python train.py --attn_scale=0.177 --init_std_up=0.0963 --dataset="wikipedia_en"
Each number is 50 + 15 x the weight over its row's rms, rounded and kept within 0 to 99. Layers, rows and columns count from 0. The size before them is the row's rms in percent of the matrix's.

# q: layer 5 attention query, 96x96, rms 0.0669, rows 81-95, columns 0-95
# k: layer 5 attention key, 96x96, rms 0.067, rows 81-95, columns 0-95
# v: layer 5 attention value, 96x96, rms 0.0671, rows 64-84, columns 0-95
# o: layer 5 attention output (transposed), 96x96, rms 0.0831, rows 64-84, columns 0-95
q81 085:62 67 44 20 40 45 29 63 37 36 39 44 60 35 62 52 55 59 70 83 66 37 46 59 55 33 42 60 69 84 35 57 51 47 33 59 54 68 40 65 30 57 69 48 43 67 61 52 61 57 46 40 40 39 52 55 28 80 66 69 55 48 60 21 63 38 40 17 47 77 27 48 51 54 76 34 36 38 54 77 47 42 72 63 62 51 41 74 56 58 62 49 22 72 29 49
k81 077:63 41 48 58 53 43 31 46 37 36 47 78 25 89 37 41 34 52 72 51 58 29 57 42 52 62 38 63 33 20 34 59 59 52 36 69 48 45 46 57 36 25 42 33 50 41 50 38 34 36 74 15 56 59 61 55 58 65 42 23 31 32 59 25 45 66 36 78 42 63 75 67 43 42 49 58 49 31 64 34 42 53 50 24 49 66 58 39 44 72 42 33 43 38 59 17
q82 086:47 42 60 82 64 59 45 57 68 28 52 63 74 49 49 35 70 56 52 32 60 48 37 58 64 21 53 52 54 45 71 71 59 47 62 63 42 41 30 48 43 65 46 37 47 49 51 74 36 71 81 48 50 45 47 42 57 15 45 36 12 57 27 73 27 59 42 35 39 52 78 26 64 36 33 40 47 70 45 45 78 18 49 42 29 50 47 41 65 58 28 61 46 39 48 71
k82 084:49 35 47 47 30 59 72 59 54 28 64 46 56 43 31 59 53 57 81 61 47 38 38 66 50 74 45 63 33 40 49 46 55 45 38 40 59 28 55 29 42 59 44 65 34 56 54 72 77 79 53 49 46 68 63 56 56 72 69 29 12 35 44 58 65 50 46 31 65 26 47 40 53 25 39 56 26 66 34 69 65 14 45 55 43 41 62 37 60 66 55 87 30 39 41 72
q83 085:49 43 54 66 43 24 60 57 53 57 38 39 63 77 73 51 74 53 44 48 61 43 50 56 61 57 38 41 71 68 39 37 63 53 78 43 63 51 49 67 44 59 53 37 77 63 58 31 38 44 67 77 58 26 54 45 77 42 17 53 45 62 32 57 70 29 52 45 51 39 32 52 74 61 24 50 30 52 59 73 61 69 21 34 26 66 51 46 73 25 50 72 81 44 51 63
k83 102:71 37 47 40 35 34 38 30 44 54 65 41 32 59 49 72 49 77 54 47 51 69 15 60 38 36 50 60 61 62 60 44 62 68 72 37 37 38 53 52 79 56 38 62 60 63 24 41 57 50 28 75 74 59 53 48 82 36 44 36 49 75 37 75 32 46 64 49 46 21 57 37 64 23 42 53 42 49 48 27 45 25 48 43 15 44 49 32 60 21 40 56 60 43 38 62
q84 107:46 82 70 58 44 47 46 44 59 43 45 63 59 84 55 45 29 46 57 57 41 55 70 73 47 62 48 42 34 42 40 46 41 54 23 46 47 58 56 72 33 45 52 43 20 44 53 62 70 66 26 65 67 58 57 25 53 32 55 46 51 40 26 67 53 50 88 21 67 16 29 31 43 78 37 38 17 78 59 55 46 52 49 57 50 75 44 71 51 50 37 64 57 41 60 62
k84 110:57 41 44 41 62 54 61 55 54 65 06 72 44 69 61 70 98 32 50 53 32 60 42 59 64 59 50 54 57 50 40 71 35 28 50 42 61 47 39 73 43 42 64 46 44 52 63 59 52 64 60 74 39 58 36 33 53 65 52 25 40 48 23 59 43 59 80 16 56 37 32 55 44 54 27 64 79 40 47 58 84 31 39 45 34 26 53 34 58 65 50 62 55 55 54 67
q85 108:17 45 52 24 55 60 47 34 56 62 64 68 51 54 28 63 48 38 19 35 53 49 48 31 67 54 42 65 45 74 23 48 45 48 54 69 43 57 44 42 27 43 50 68 46 38 45 45 52 40 93 31 29 36 52 46 63 63 53 64 58 51 50 44 58 42 38 35 41 40 43 51 06 60 36 50 60 37 54 31 19 80 72 52 60 51 11 59 35 46 49 34 37 43 67 72
k85 096:24 57 35 37 70 59 45 37 55 71 39 71 41 57 40 39 29 30 31 65 42 53 77 36 50 48 65 42 33 73 46 55 49 77 58 98 39 58 38 41 33 43 47 47 54 57 51 85 65 46 78 37 50 37 50 71 58 60 39 50 74 29 33 34 37 47 51 42 55 40 66 56 48 59 52 56 37 34 34 43 79 32 40 32 32 58 63 53 65 48 20 49 35 33 67 70
q86 093:65 42 43 48 68 37 71 50 37 65 40 42 59 82 50 53 34 55 60 28 51 23 60 34 65 58 46 29 67 37 55 31 41 50 57 30 63 37 72 66 41 31 66 46 46 60 47 63 60 63 12 52 62 41 79 42 27 22 79 18 35 49 58 37 51 52 56 67 44 80 53 76 52 47 50 54 34 33 34 75 53 64 59 61 64 50 42 57 39 35 63 45 68 79 47 39
k86 087:32 78 59 46 60 48 64 47 25 49 65 71 48 59 39 41 66 35 35 44 48 63 59 50 32 39 47 74 39 55 45 29 45 81 58 43 30 60 62 60 35 52 75 26 33 62 65 58 52 47 14 76 56 35 73 63 45 28 70 51 63 71 58 21 50 38 39 63 57 54 54 43 27 35 64 51 41 69 38 50 33 47 43 20 70 67 36 40 75 46 74 33 44 57 56 70
q87 112:39 33 53 49 79 51 63 48 29 77 45 66 49 48 63 46 49 39 54 51 61 49 80 66 78 71 19 47 54 33 34 37 59 38 37 39 57 44 44 61 39 34 42 51 82 38 50 34 44 59 67 35 78 52 26 40 57 62 72 17 50 28 38 51 76 29 32 75 47 63 38 36 74 50 38 48 82 49 58 46 44 41 29 55 46 72 68 53 34 73 50 37 37 48 44 39
k87 097:31 46 52 42 66 56 20 49 36 66 23 39 56 36 45 33 35 33 46 60 43 68 72 86 46 54 63 46 35 61 75 34 59 59 77 38 45 30 59 66 32 57 36 41 48 61 61 47 58 59 80 20 44 56 26 35 38 45 62 63 47 49 38 68 47 43 46 52 49 60 54 74 75 71 42 57 45 32 73 55 48 33 25 59 63 75 69 58 69 50 40 69 69 57 56 82
q88 086:54 63 56 64 57 38 43 58 52 54 43 38 70 72 56 67 48 45 87 30 38 35 56 58 61 65 29 36 85 40 48 79 71 53 33 82 40 71 28 43 57 51 61 41 39 70 73 57 43 63 49 53 37 73 64 25 41 49 52 39 42 57 64 72 43 46 40 34 51 60 87 39 46 22 57 77 44 64 35 68 49 48 31 62 45 44 66 43 45 46 34 59 23 36 54 70
k88 093:43 38 56 60 51 59 39 47 53 37 50 38 26 44 64 63 35 54 68 29 46 65 48 48 89 32 73 48 65 38 48 63 46 71 12 56 35 86 51 27 65 62 64 77 41 27 34 65 59 59 73 76 26 55 45 53 49 58 30 66 59 71 42 47 56 73 71 60 35 67 34 50 54 33 34 33 58 51 71 60 51 62 43 44 41 47 70 54 47 63 55 65 37 63 18 38
q89 109:68 49 46 26 57 18 48 70 56 52 59 45 29 53 47 64 23 71 62 61 60 63 81 68 31 31 68 50 69 47 50 56 55 51 66 81 62 64 53 60 40 71 45 45 72 52 43 35 71 45 61 30 60 44 78 42 49 55 63 45 75 51 67 39 57 39 68 78 54 52 32 46 75 42 59 40 34 29 50 71 65 21 51 18 39 78 53 73 56 52 36 46 50 43 39 51
k89 111:50 47 26 27 47 35 47 47 55 66 40 37 29 25 16 41 34 61 38 58 57 49 47 39 33 51 63 36 64 33 60 81 65 32 79 71 47 41 77 55 64 47 39 25 61 33 45 59 45 49 62 44 38 65 54 44 81 40 39 66 76 57 66 43 64 31 85 62 54 57 34 62 39 43 51 31 37 45 42 48 29 50 57 37 28 64 63 41 50 59 20 40 65 40 19 40
q90 102:47 40 99 41 30 35 63 65 57 73 35 63 30 52 31 54 50 42 17 54 71 65 66 52 55 74 36 59 55 49 59 29 52 87 38 33 66 42 55 56 57 62 61 32 54 72 54 52 40 42 47 92 49 73 76 57 80 62 59 37 55 40 42 56 50 39 44 43 28 52 26 42 40 67 58 36 37 42 44 73 62 52 40 55 34 65 54 42 41 58 57 46 61 61 60 31
k90 090:59 59 64 48 26 32 66 55 57 72 51 54 38 90 50 30 61 36 49 66 51 50 61 76 28 23 58 76 45 67 56 69 58 90 48 57 60 55 35 65 68 42 30 38 41 75 62 58 38 32 63 65 55 66 58 39 77 53 39 32 52 51 24 62 49 69 30 40 50 50 62 47 41 65 26 54 42 70 59 67 55 56 63 49 23 35 40 51 74 56 40 54 43 76 72 53
q91 107:35 53 45 58 30 60 70 30 41 68 47 72 52 42 32 39 65 42 52 48 67 34 47 83 61 82 69 65 52 47 43 45 52 47 51 40 69 63 72 80 37 47 41 82 67 47 43 22 37 59 47 71 80 35 59 50 48 46 45 50 77 80 57 40 33 52 51 40 42 60 60 57 67 39 44 80 45 56 26 63 30 63 30 54 24 68 45 62 36 48 38 24 59 54 53 73
k91 106:57 46 52 27 54 42 67 51 34 40 31 52 62 61 75 64 56 43 62 51 39 39 27 76 50 72 76 39 73 44 51 27 72 38 41 49 58 44 79 58 58 26 53 63 55 61 50 13 59 49 63 57 37 62 57 50 39 40 56 51 67 64 52 51 52 67 62 41 38 46 09 32 58 27 37 71 51 73 10 67 48 67 30 55 45 46 60 51 84 43 43 54 42 30 62 63
q92 102:46 42 47 68 25 59 39 55 49 40 34 53 23 32 35 57 58 29 45 58 08 37 39 42 54 39 61 53 58 31 67 30 49 58 46 17 63 29 41 53 41 61 66 43 55 60 60 38 53 58 17 43 29 62 49 41 62 51 40 39 49 22 23 46 69 25 29 58 58 64 59 23 57 49 54 28 32 60 53 27 75 48 62 42 39 46 65 66 63 32 61 50 33 88 54 64
k92 096:66 63 38 65 39 66 32 39 42 52 54 51 30 64 51 27 52 40 40 56 30 52 69 32 31 57 60 63 48 44 45 50 59 78 50 46 67 44 32 35 61 70 52 67 90 47 32 34 28 40 57 19 46 40 60 75 34 33 63 33 41 30 56 20 55 34 30 49 62 44 61 55 39 29 51 37 36 12 50 76 55 75 69 38 27 53 60 54 30 52 48 22 38 49 49 53
q93 101:63 54 44 88 59 48 76 51 56 34 44 15 56 51 46 23 57 47 64 56 32 59 37 66 66 61 38 76 64 76 51 51 63 55 31 54 35 75 53 22 54 78 51 27 37 53 28 46 23 52 59 67 58 70 59 36 60 38 19 44 49 64 44 56 69 24 75 67 44 59 75 53 60 61 67 34 44 55 46 41 68 59 61 50 34 46 27 43 35 60 63 61 48 35 49 32
k93 097:63 53 54 47 48 44 53 57 41 39 51 37 52 60 57 47 47 62 29 55 71 44 68 40 37 58 49 51 38 76 30 75 28 33 24 68 58 41 44 26 42 57 76 55 28 51 78 18 56 32 63 49 64 67 80 37 71 68 43 66 31 50 25 51 53 45 61 47 65 42 33 76 44 46 62 58 49 23 37 52 34 46 34 76 03 56 47 53 48 72 42 64 49 35 36 68
q94 099:50 53 43 53 49 51 42 52 54 56 31 57 47 63 38 41 75 27 73 67 52 30 49 61 75 37 61 63 55 29 43 54 36 69 70 53 41 47 75 18 77 61 46 28 42 64 36 69 51 68 06 63 50 54 66 08 45 69 44 32 21 29 57 44 77 65 50 44 46 28 60 33 43 35 20 69 58 48 36 54 58 55 41 54 54 53 46 45 54 48 41 65 26 48 47 38
k94 101:55 33 52 41 55 60 45 76 32 42 39 67 34 68 46 75 54 35 29 54 54 22 67 33 47 59 38 70 37 62 77 82 43 39 60 35 44 54 62 11 41 67 46 42 50 29 64 71 48 50 44 37 28 76 53 45 48 38 59 55 43 51 36 54 51 96 38 35 32 39 36 52 49 53 46 42 69 38 23 51 60 63 41 22 64 43 43 62 42 45 43 69 61 59 40 85
q95 105:38 35 79 49 74 31 51 70 67 54 22 42 40 74 60 59 57 56 72 37 60 43 62 39 57 47 51 13 45 29 19 75 54 36 39 52 53 56 47 60 46 62 48 51 64 73 56 22 17 57 69 59 95 50 58 52 63 63 38 41 57 56 17 18 52 41 60 44 55 44 39 14 64 47 37 63 52 51 49 65 35 63 40 51 36 49 50 58 47 51 37 34 47 42 62 43
k95 107:42 27 53 63 63 36 34 63 89 51 17 39 40 46 62 56 56 69 34 27 70 29 68 42 74 43 58 28 49 48 44 67 69 18 69 54 53 32 78 87 68 31 49 61 48 55 35 45 48 68 53 50 54 63 66 53 49 54 65 57 54 54 26 37 37 60 64 43 80 53 56 37 55 73 17 68 41 68 47 42 52 49 51 24 47 60 70 52 49 49 42 52 48 69 61 48
v64 094:70 57 48 67 48 44 40 55 52 62 32 53 66 43 46 76 74 48 72 37 59 59 58 69 66 73 36 42 50 42 75 57 38 51 84 74 30 43 65 42 40 41 30 28 39 36 74 74 61 34 44 51 39 62 42 68 27 45 54 67 30 24 48 51 56 61 60 43 76 50 43 66 49 44 47 58 45 29 49 81 58 71 08 34 65 46 41 22 57 52 52 45 47 21 41 51
o64 087:51 51 40 45 20 65 56 37 38 60 50 23 34 44 36 40 50 54 32 52 31 61 77 27 37 58 52 26 34 77 37 42 56 57 27 24 53 36 41 72 66 48 85 34 70 64 39 29 42 41 67 53 39 56 48 32 53 58 36 80 56 60 25 46 66 49 58 54 46 61 43 38 72 53 38 45 28 61 63 39 64 47 52 71 11 33 63 74 56 56 41 46 53 80 56 51
v65 093:61 47 56 45 45 72 43 75 32 68 25 38 60 45 27 28 46 66 46 64 65 48 48 42 34 67 46 51 74 59 55 81 57 66 70 55 41 19 46 56 51 55 45 40 70 50 23 49 29 11 71 48 22 27 64 55 33 31 40 32 59 73 40 28 57 41 39 26 49 37 36 37 51 43 49 34 55 44 54 46 56 29 61 43 56 73 47 37 43 37 52 37 73 43 17 31
o65 089:47 56 58 88 60 38 63 23 65 52 39 65 49 57 39 44 44 24 42 52 43 55 45 49 65 33 58 42 20 52 37 36 61 45 38 35 56 41 35 49 63 50 58 80 47 72 65 47 77 68 45 53 79 63 28 29 79 67 44 43 72 31 43 54 48 42 56 64 53 57 57 57 58 58 84 88 67 39 71 49 34 38 56 48 49 26 30 54 68 44 53 51 34 76 77 56
v66 099:28 58 33 59 58 42 41 62 42 30 83 33 40 52 34 46 69 51 45 52 31 58 52 57 51 54 60 56 82 48 51 77 54 62 32 27 79 54 42 48 59 57 57 29 69 80 77 39 65 48 62 78 56 28 43 44 60 27 70 55 51 67 46 39 27 36 31 42 38 57 35 57 62 51 40 50 68 22 40 48 25 60 34 54 70 75 33 46 62 29 60 79 57 64 59 37
o66 095:58 36 67 66 69 51 41 30 49 70 38 62 49 46 37 24 42 47 53 51 52 63 57 34 22 31 45 54 33 52 54 51 33 55 64 68 39 58 48 56 41 58 19 49 33 25 39 58 30 42 57 34 51 37 74 38 43 53 44 56 37 21 63 64 70 69 51 62 63 76 85 33 32 44 91 36 38 61 57 39 77 42 34 34 18 30 49 44 30 35 36 38 48 56 49 54
v67 099:31 45 67 18 38 66 51 75 43 48 41 69 48 46 56 66 56 19 46 79 43 52 41 41 62 41 34 50 35 50 66 39 52 28 47 68 48 43 50 29 26 43 57 47 62 50 57 52 49 46 33 57 64 73 38 63 27 41 65 53 68 54 41 48 40 70 59 89 58 26 22 52 28 73 69 43 65 46 48 18 34 54 41 57 60 23 39 81 55 53 75 45 26 50 36 45
o67 095:61 25 28 63 51 37 48 31 57 48 51 37 28 42 73 46 35 59 42 40 63 52 68 41 50 30 36 53 57 28 41 69 76 67 32 50 46 39 47 62 57 52 78 44 71 48 17 66 46 56 50 43 46 22 40 52 64 56 35 85 31 66 55 58 65 39 45 45 26 52 63 67 77 41 49 55 70 32 34 65 45 49 68 44 36 90 59 66 50 54 35 32 83 39 39 42
v68 099:38 43 52 41 40 42 53 47 40 41 48 68 57 38 75 66 46 24 57 48 61 30 39 34 54 92 32 54 37 34 42 64 59 31 64 59 27 32 64 59 74 29 66 44 56 32 61 42 65 70 52 66 66 41 14 52 58 36 68 47 56 66 53 60 59 20 47 49 64 64 58 57 35 72 62 62 55 67 54 61 73 71 44 69 27 72 62 40 43 62 26 55 82 66 63 53
o68 096:58 64 43 32 39 41 47 59 56 64 69 34 14 80 49 43 18 30 69 47 41 59 38 42 27 34 39 45 33 41 64 18 55 64 46 21 53 42 64 45 37 27 34 40 31 59 50 51 32 29 49 38 36 49 63 51 56 54 34 49 57 37 63 43 42 63 52 32 67 37 24 45 62 61 26 62 23 58 49 78 19 52 62 40 64 40 65 61 22 33 71 64 39 56 48 50
v69 098:68 52 65 55 47 58 66 50 32 48 51 63 58 52 50 38 46 43 22 53 37 63 48 70 75 60 29 43 54 79 39 58 40 82 35 33 39 82 35 67 53 33 70 56 26 48 64 66 37 51 58 60 35 57 45 27 57 56 51 58 56 59 61 06 87 47 62 72 55 53 63 35 41 45 73 38 57 58 46 40 26 78 41 39 46 52 60 54 48 40 44 72 78 31 34 70
o69 099:17 57 29 45 47 40 32 43 73 63 46 34 27 41 41 49 18 75 81 71 50 39 32 46 31 24 63 54 47 49 42 56 67 61 50 86 58 52 66 57 66 74 49 45 48 31 44 40 57 66 20 54 40 40 18 47 39 55 47 42 88 59 59 44 35 38 48 39 42 42 30 73 49 67 48 47 19 40 43 60 47 37 46 50 63 31 42 55 41 58 37 32 51 37 63 32
v70 094:38 49 76 58 70 61 34 62 51 66 60 51 61 55 36 48 54 59 35 61 34 53 48 68 26 34 59 53 50 53 64 57 54 38 35 78 32 56 54 48 60 38 40 52 65 28 37 68 37 66 43 51 39 38 48 40 40 31 76 37 83 57 58 67 41 27 19 41 66 36 16 56 27 48 50 15 55 54 82 37 49 42 60 31 39 48 44 46 38 27 33 78 73 72 51 67
o70 092:65 50 67 33 79 43 68 40 68 47 37 46 61 67 43 78 65 63 42 48 52 41 85 51 59 42 71 50 49 44 42 49 50 35 47 24 67 57 43 50 41 44 59 59 40 30 75 30 47 18 47 33 59 59 69 50 45 69 55 61 31 55 42 30 77 89 48 74 56 47 56 45 59 51 54 61 42 42 27 53 55 73 32 91 40 44 58 59 32 67 80 41 23 53 59 54
v71 101:72 72 55 83 35 63 60 50 37 41 44 47 59 51 56 41 78 22 55 51 80 60 50 59 64 61 65 34 48 57 34 41 59 44 32 46 74 32 54 67 58 22 63 58 61 27 37 35 39 48 46 53 43 54 45 35 52 57 45 56 66 51 44 67 37 52 51 63 34 42 57 70 31 16 76 61 66 32 35 60 59 43 41 39 73 74 22 35 44 54 47 76 30 55 13 71
o71 096:39 15 19 56 67 37 41 45 64 45 62 49 37 30 41 50 14 62 32 73 45 39 60 58 37 35 38 47 24 42 56 41 35 47 40 28 34 39 45 52 81 53 50 43 72 57 77 81 56 43 58 42 88 18 32 54 51 33 39 73 30 43 58 57 41 53 36 39 64 72 47 32 40 74 51 46 59 70 57 38 35 72 56 36 41 48 46 47 54 60 56 46 59 37 65 34
v72 091:63 45 58 61 63 55 56 34 37 72 73 38 50 66 43 76 54 61 69 59 72 62 48 47 29 73 52 70 57 61 75 52 71 47 64 35 27 42 47 84 59 53 70 47 44 62 38 56 43 52 50 48 32 53 57 35 61 65 75 64 71 49 49 69 39 26 27 26 77 47 63 51 72 57 68 57 58 41 45 27 21 77 43 26 61 89 53 69 43 45 35 46 52 52 39 51
o72 089:32 63 66 21 59 30 21 47 48 41 49 55 46 67 49 47 48 56 42 38 54 26 65 69 90 30 35 31 53 66 61 59 43 61 80 23 67 55 63 32 57 63 83 44 55 59 63 25 72 51 64 49 74 50 37 56 18 35 37 37 20 57 49 38 47 59 37 53 34 35 35 43 50 53 65 53 52 65 63 45 74 26 70 71 53 39 56 36 39 47 34 35 53 58 43 57
v73 084:55 59 30 79 20 56 54 37 64 47 47 44 49 42 60 32 62 32 30 69 15 75 73 68 31 74 36 35 29 45 63 55 34 58 47 54 68 63 65 80 36 50 64 47 71 37 40 53 73 41 62 23 71 57 61 60 64 47 31 28 65 55 49 56 39 40 27 59 65 55 43 54 65 68 50 36 39 67 67 21 66 43 60 32 58 35 44 33 39 56 55 34 54 68 34 53
o73 099:47 44 62 65 72 43 29 68 67 24 57 33 59 51 33 59 21 44 79 19 80 37 45 67 60 36 63 53 54 37 51 47 66 53 35 30 38 45 54 31 46 55 47 45 29 49 56 34 16 46 29 43 31 70 28 41 63 72 12 61 48 67 71 56 31 46 66 27 62 63 70 42 55 34 67 53 55 39 29 62 31 58 41 63 36 54 49 66 33 47 64 39 51 63 50 43
v74 095:55 35 45 64 26 56 14 60 33 54 68 50 47 82 52 83 47 40 32 78 72 34 33 44 28 50 31 48 65 54 48 35 48 61 80 57 54 43 43 47 41 30 43 76 53 57 40 51 49 57 62 59 55 62 44 86 51 17 43 72 29 54 74 52 32 41 48 34 57 41 30 41 44 54 59 61 46 56 31 51 32 35 54 60 68 30 73 68 51 30 58 49 41 46 74 71
o74 094:64 62 56 57 65 67 44 45 61 46 41 47 38 38 43 44 78 56 71 20 48 56 86 72 58 37 55 52 53 65 53 59 43 46 36 51 40 53 51 63 54 71 68 22 47 34 52 51 31 35 58 43 37 60 52 32 12 80 50 19 60 38 41 69 52 37 47 58 31 48 74 67 60 62 03 33 53 57 80 43 71 44 53 29 49 60 27 50 60 51 59 44 56 69 32 60
v75 094:66 40 34 51 34 51 48 43 60 59 66 53 61 44 87 31 26 63 59 49 65 40 54 64 53 50 85 73 28 71 54 55 36 48 61 45 26 47 60 20 50 53 40 48 58 34 51 62 43 34 52 48 46 52 63 30 07 36 59 77 36 69 64 62 56 35 56 62 31 29 57 54 49 63 44 33 75 71 70 57 43 71 70 48 64 62 28 54 61 79 66 52 46 24 53 56
o75 094:58 44 51 30 50 38 72 49 44 45 49 93 21 34 47 70 45 35 50 58 59 32 64 32 56 38 52 39 52 28 31 28 40 59 85 29 57 34 57 72 53 68 49 44 62 74 57 56 57 85 52 31 57 51 61 70 88 51 49 28 52 38 27 40 48 66 55 37 57 52 45 42 78 48 39 62 48 31 39 49 63 28 18 41 56 55 68 46 52 44 31 66 56 55 37 33
v76 098:27 10 49 75 34 54 66 63 38 73 68 39 43 69 70 55 54 34 53 46 52 76 56 70 26 49 54 58 26 52 19 64 34 63 37 52 53 31 65 37 48 58 46 59 56 46 52 36 60 61 45 53 61 57 31 46 39 61 24 29 52 41 66 63 33 33 52 50 33 31 48 52 41 52 25 35 39 44 29 29 62 77 38 37 59 74 35 16 28 62 30 44 49 36 47 29
o76 093:88 62 69 29 54 41 46 61 61 65 34 56 55 42 35 44 33 74 55 45 54 61 37 33 60 40 36 58 58 47 83 25 94 46 69 43 39 60 32 50 44 58 28 58 33 67 42 79 30 31 51 58 33 57 42 90 45 48 54 54 49 37 65 36 44 50 30 45 51 62 31 51 53 47 66 68 51 43 83 47 44 47 35 67 60 24 67 69 51 53 56 56 66 50 27 44
v77 093:70 62 41 55 46 47 63 72 25 46 27 60 74 54 29 71 44 57 45 53 41 63 27 53 43 59 46 71 36 41 49 34 38 74 43 57 52 68 66 32 73 60 81 42 32 53 42 36 65 42 55 23 28 19 44 35 48 36 79 46 44 78 35 40 66 54 39 44 37 45 70 45 29 37 62 35 52 61 45 34 46 20 35 40 46 44 42 58 32 50 44 34 41 63 68 10
o77 087:50 29 54 49 44 51 47 25 76 57 63 52 52 72 43 42 63 35 64 62 60 41 68 43 61 46 35 36 60 53 45 66 32 39 55 54 41 29 48 74 41 43 19 45 88 35 49 59 51 58 12 55 67 79 37 55 30 47 52 33 64 26 73 45 44 46 54 42 62 56 67 58 62 55 37 66 68 39 68 72 45 84 56 28 66 23 57 73 64 31 47 54 69 32 29 51
v78 089:31 71 48 52 20 64 33 39 64 43 59 41 49 52 65 49 40 84 22 25 49 27 47 43 48 21 52 68 54 72 51 38 47 56 63 18 47 16 30 73 53 37 47 59 51 39 40 58 31 52 66 43 40 43 31 45 34 31 27 58 62 65 48 38 47 64 48 53 39 25 65 21 48 33 49 28 19 29 46 37 56 46 40 58 61 57 46 59 74 49 49 44 47 62 45 84
o78 102:65 36 54 53 99 46 56 41 55 70 50 39 39 33 75 26 37 48 61 77 62 46 59 45 53 67 51 28 41 32 56 80 57 58 55 58 74 85 46 39 53 69 47 38 61 52 67 38 52 66 53 43 35 57 61 28 89 58 51 58 79 49 21 48 55 36 49 62 38 51 48 67 65 63 41 64 53 50 64 33 51 27 57 43 32 32 67 46 42 54 55 78 39 66 57 32
v79 099:59 38 60 42 57 35 82 65 62 66 67 43 60 60 45 49 36 35 55 44 43 57 32 75 28 56 57 63 77 53 43 57 67 16 55 44 48 59 63 56 56 67 65 68 40 51 56 36 71 49 52 68 28 70 50 35 32 47 31 55 53 53 61 37 45 70 75 53 24 66 61 74 44 47 69 68 43 43 46 59 19 44 60 34 63 57 36 28 48 10 29 15 46 59 60 65
o79 091:43 76 59 70 58 73 57 40 36 25 42 22 57 56 38 52 23 79 43 53 61 47 52 23 84 52 73 18 39 51 45 61 44 53 58 51 83 61 56 41 51 25 46 59 43 42 30 59 40 20 28 35 54 36 55 56 47 76 83 34 54 56 22 45 24 42 53 47 69 56 39 55 47 57 35 29 59 54 52 36 69 52 39 61 56 52 39 45 48 64 59 64 61 54 41 19
v80 085:53 58 55 52 54 47 62 62 51 68 39 54 35 41 40 42 54 54 59 59 48 28 79 41 68 42 61 54 46 23 39 51 35 66 68 69 73 64 85 45 48 37 33 17 20 68 82 60 54 63 58 26 51 52 63 55 39 54 54 52 67 86 51 29 48 61 49 46 32 34 46 54 72 41 76 73 39 38 74 18 58 57 54 41 33 59 57 65 70 60 55 63 77 53 34 53
o80 099:25 50 44 43 36 56 61 46 27 32 34 44 65 35 46 63 46 50 07 55 45 57 43 70 46 61 33 42 76 69 52 39 35 47 56 59 55 20 27 56 44 67 58 51 73 26 44 36 54 42 40 60 40 34 33 48 38 63 49 54 44 20 52 76 48 38 46 59 68 44 34 72 50 27 36 28 57 40 19 69 51 23 62 60 50 50 29 40 54 23 54 38 32 23 59 28
v81 095:49 26 55 61 78 42 71 62 45 54 40 74 48 80 37 36 71 65 47 47 34 50 55 31 38 59 31 71 55 53 33 57 50 43 42 62 64 61 37 55 66 58 46 40 47 43 75 36 51 31 37 66 76 05 73 20 32 72 81 47 52 41 42 78 60 71 70 32 27 49 49 53 66 30 59 43 41 56 50 60 79 65 59 49 41 49 41 51 39 41 52 47 36 50 56 69
o81 095:39 65 43 53 33 66 50 18 47 71 64 59 79 33 19 61 26 44 38 50 43 52 48 62 65 54 49 38 43 52 58 58 67 42 74 48 67 46 54 33 46 78 23 50 57 36 55 43 63 59 58 20 38 63 50 54 57 49 52 56 44 49 70 70 42 30 65 63 60 56 50 03 35 64 80 34 61 51 43 34 27 29 58 52 61 58 44 37 45 76 32 72 71 68 29 53
v82 094:41 61 21 41 43 67 40 27 49 59 48 33 29 50 43 39 73 83 30 28 79 58 31 25 78 33 62 41 36 67 27 67 54 50 35 32 42 64 73 31 52 56 67 38 36 43 41 40 58 53 39 32 63 54 36 71 69 52 59 69 22 68 39 69 54 40 45 61 62 68 32 52 53 36 52 54 38 37 47 52 60 37 31 48 63 39 54 80 36 38 62 49 64 23 44 67
o82 110:61 57 61 74 86 47 60 45 75 46 69 59 81 60 54 28 37 39 68 63 36 35 84 48 55 54 56 50 41 53 61 40 43 74 60 40 40 35 50 54 68 54 63 47 62 70 72 72 36 48 51 66 55 51 45 49 39 39 23 20 68 60 21 47 46 24 36 71 20 53 73 50 48 52 28 33 46 64 62 20 62 46 49 51 39 49 42 50 54 62 43 42 56 56 87 41
v83 099:81 82 41 46 35 54 23 62 66 74 66 60 62 30 52 61 35 32 55 23 49 50 42 32 62 38 53 29 58 76 66 55 47 44 37 72 23 52 40 79 54 61 77 53 50 41 25 61 52 53 66 67 45 47 30 55 44 50 30 29 55 39 33 51 70 49 42 37 13 54 19 60 49 67 49 46 57 47 56 53 62 74 42 62 48 66 49 49 62 59 63 60 66 74 71 67
o83 102:37 17 74 47 34 36 61 54 55 31 36 47 69 70 35 19 53 70 47 72 70 33 43 64 41 40 37 50 46 20 83 52 51 34 54 45 80 56 42 47 47 31 59 51 50 56 52 39 62 62 58 43 54 68 84 50 58 77 71 45 43 58 44 43 12 40 79 46 54 47 54 49 48 44 48 58 36 73 48 18 57 41 63 19 45 45 51 42 63 46 62 56 30 61 43 75
v84 093:40 38 55 45 43 56 91 84 52 23 40 54 46 57 85 39 39 45 66 67 42 45 62 68 38 54 91 56 35 50 38 45 49 43 67 62 49 43 38 59 40 53 73 59 35 24 46 44 49 50 11 55 53 48 66 50 55 68 58 40 66 59 69 37 32 66 56 39 60 82 37 32 44 49 92 57 51 47 62 25 56 64 41 53 66 43 42 67 67 59 38 56 50 38 38 57
o84 100:57 47 76 35 58 71 24 11 43 59 52 44 59 51 44 87 23 68 49 57 63 44 57 29 68 59 36 45 64 49 39 37 69 46 50 49 67 41 54 60 47 41 32 41 63 52 46 53 47 50 99 37 69 55 30 37 52 29 68 65 47 26 43 58 53 36 77 55 36 57 52 61 49 58 53 42 39 29 31 72 51 27 41 22 39 71 58 33 40 48 56 54 31 30 39 45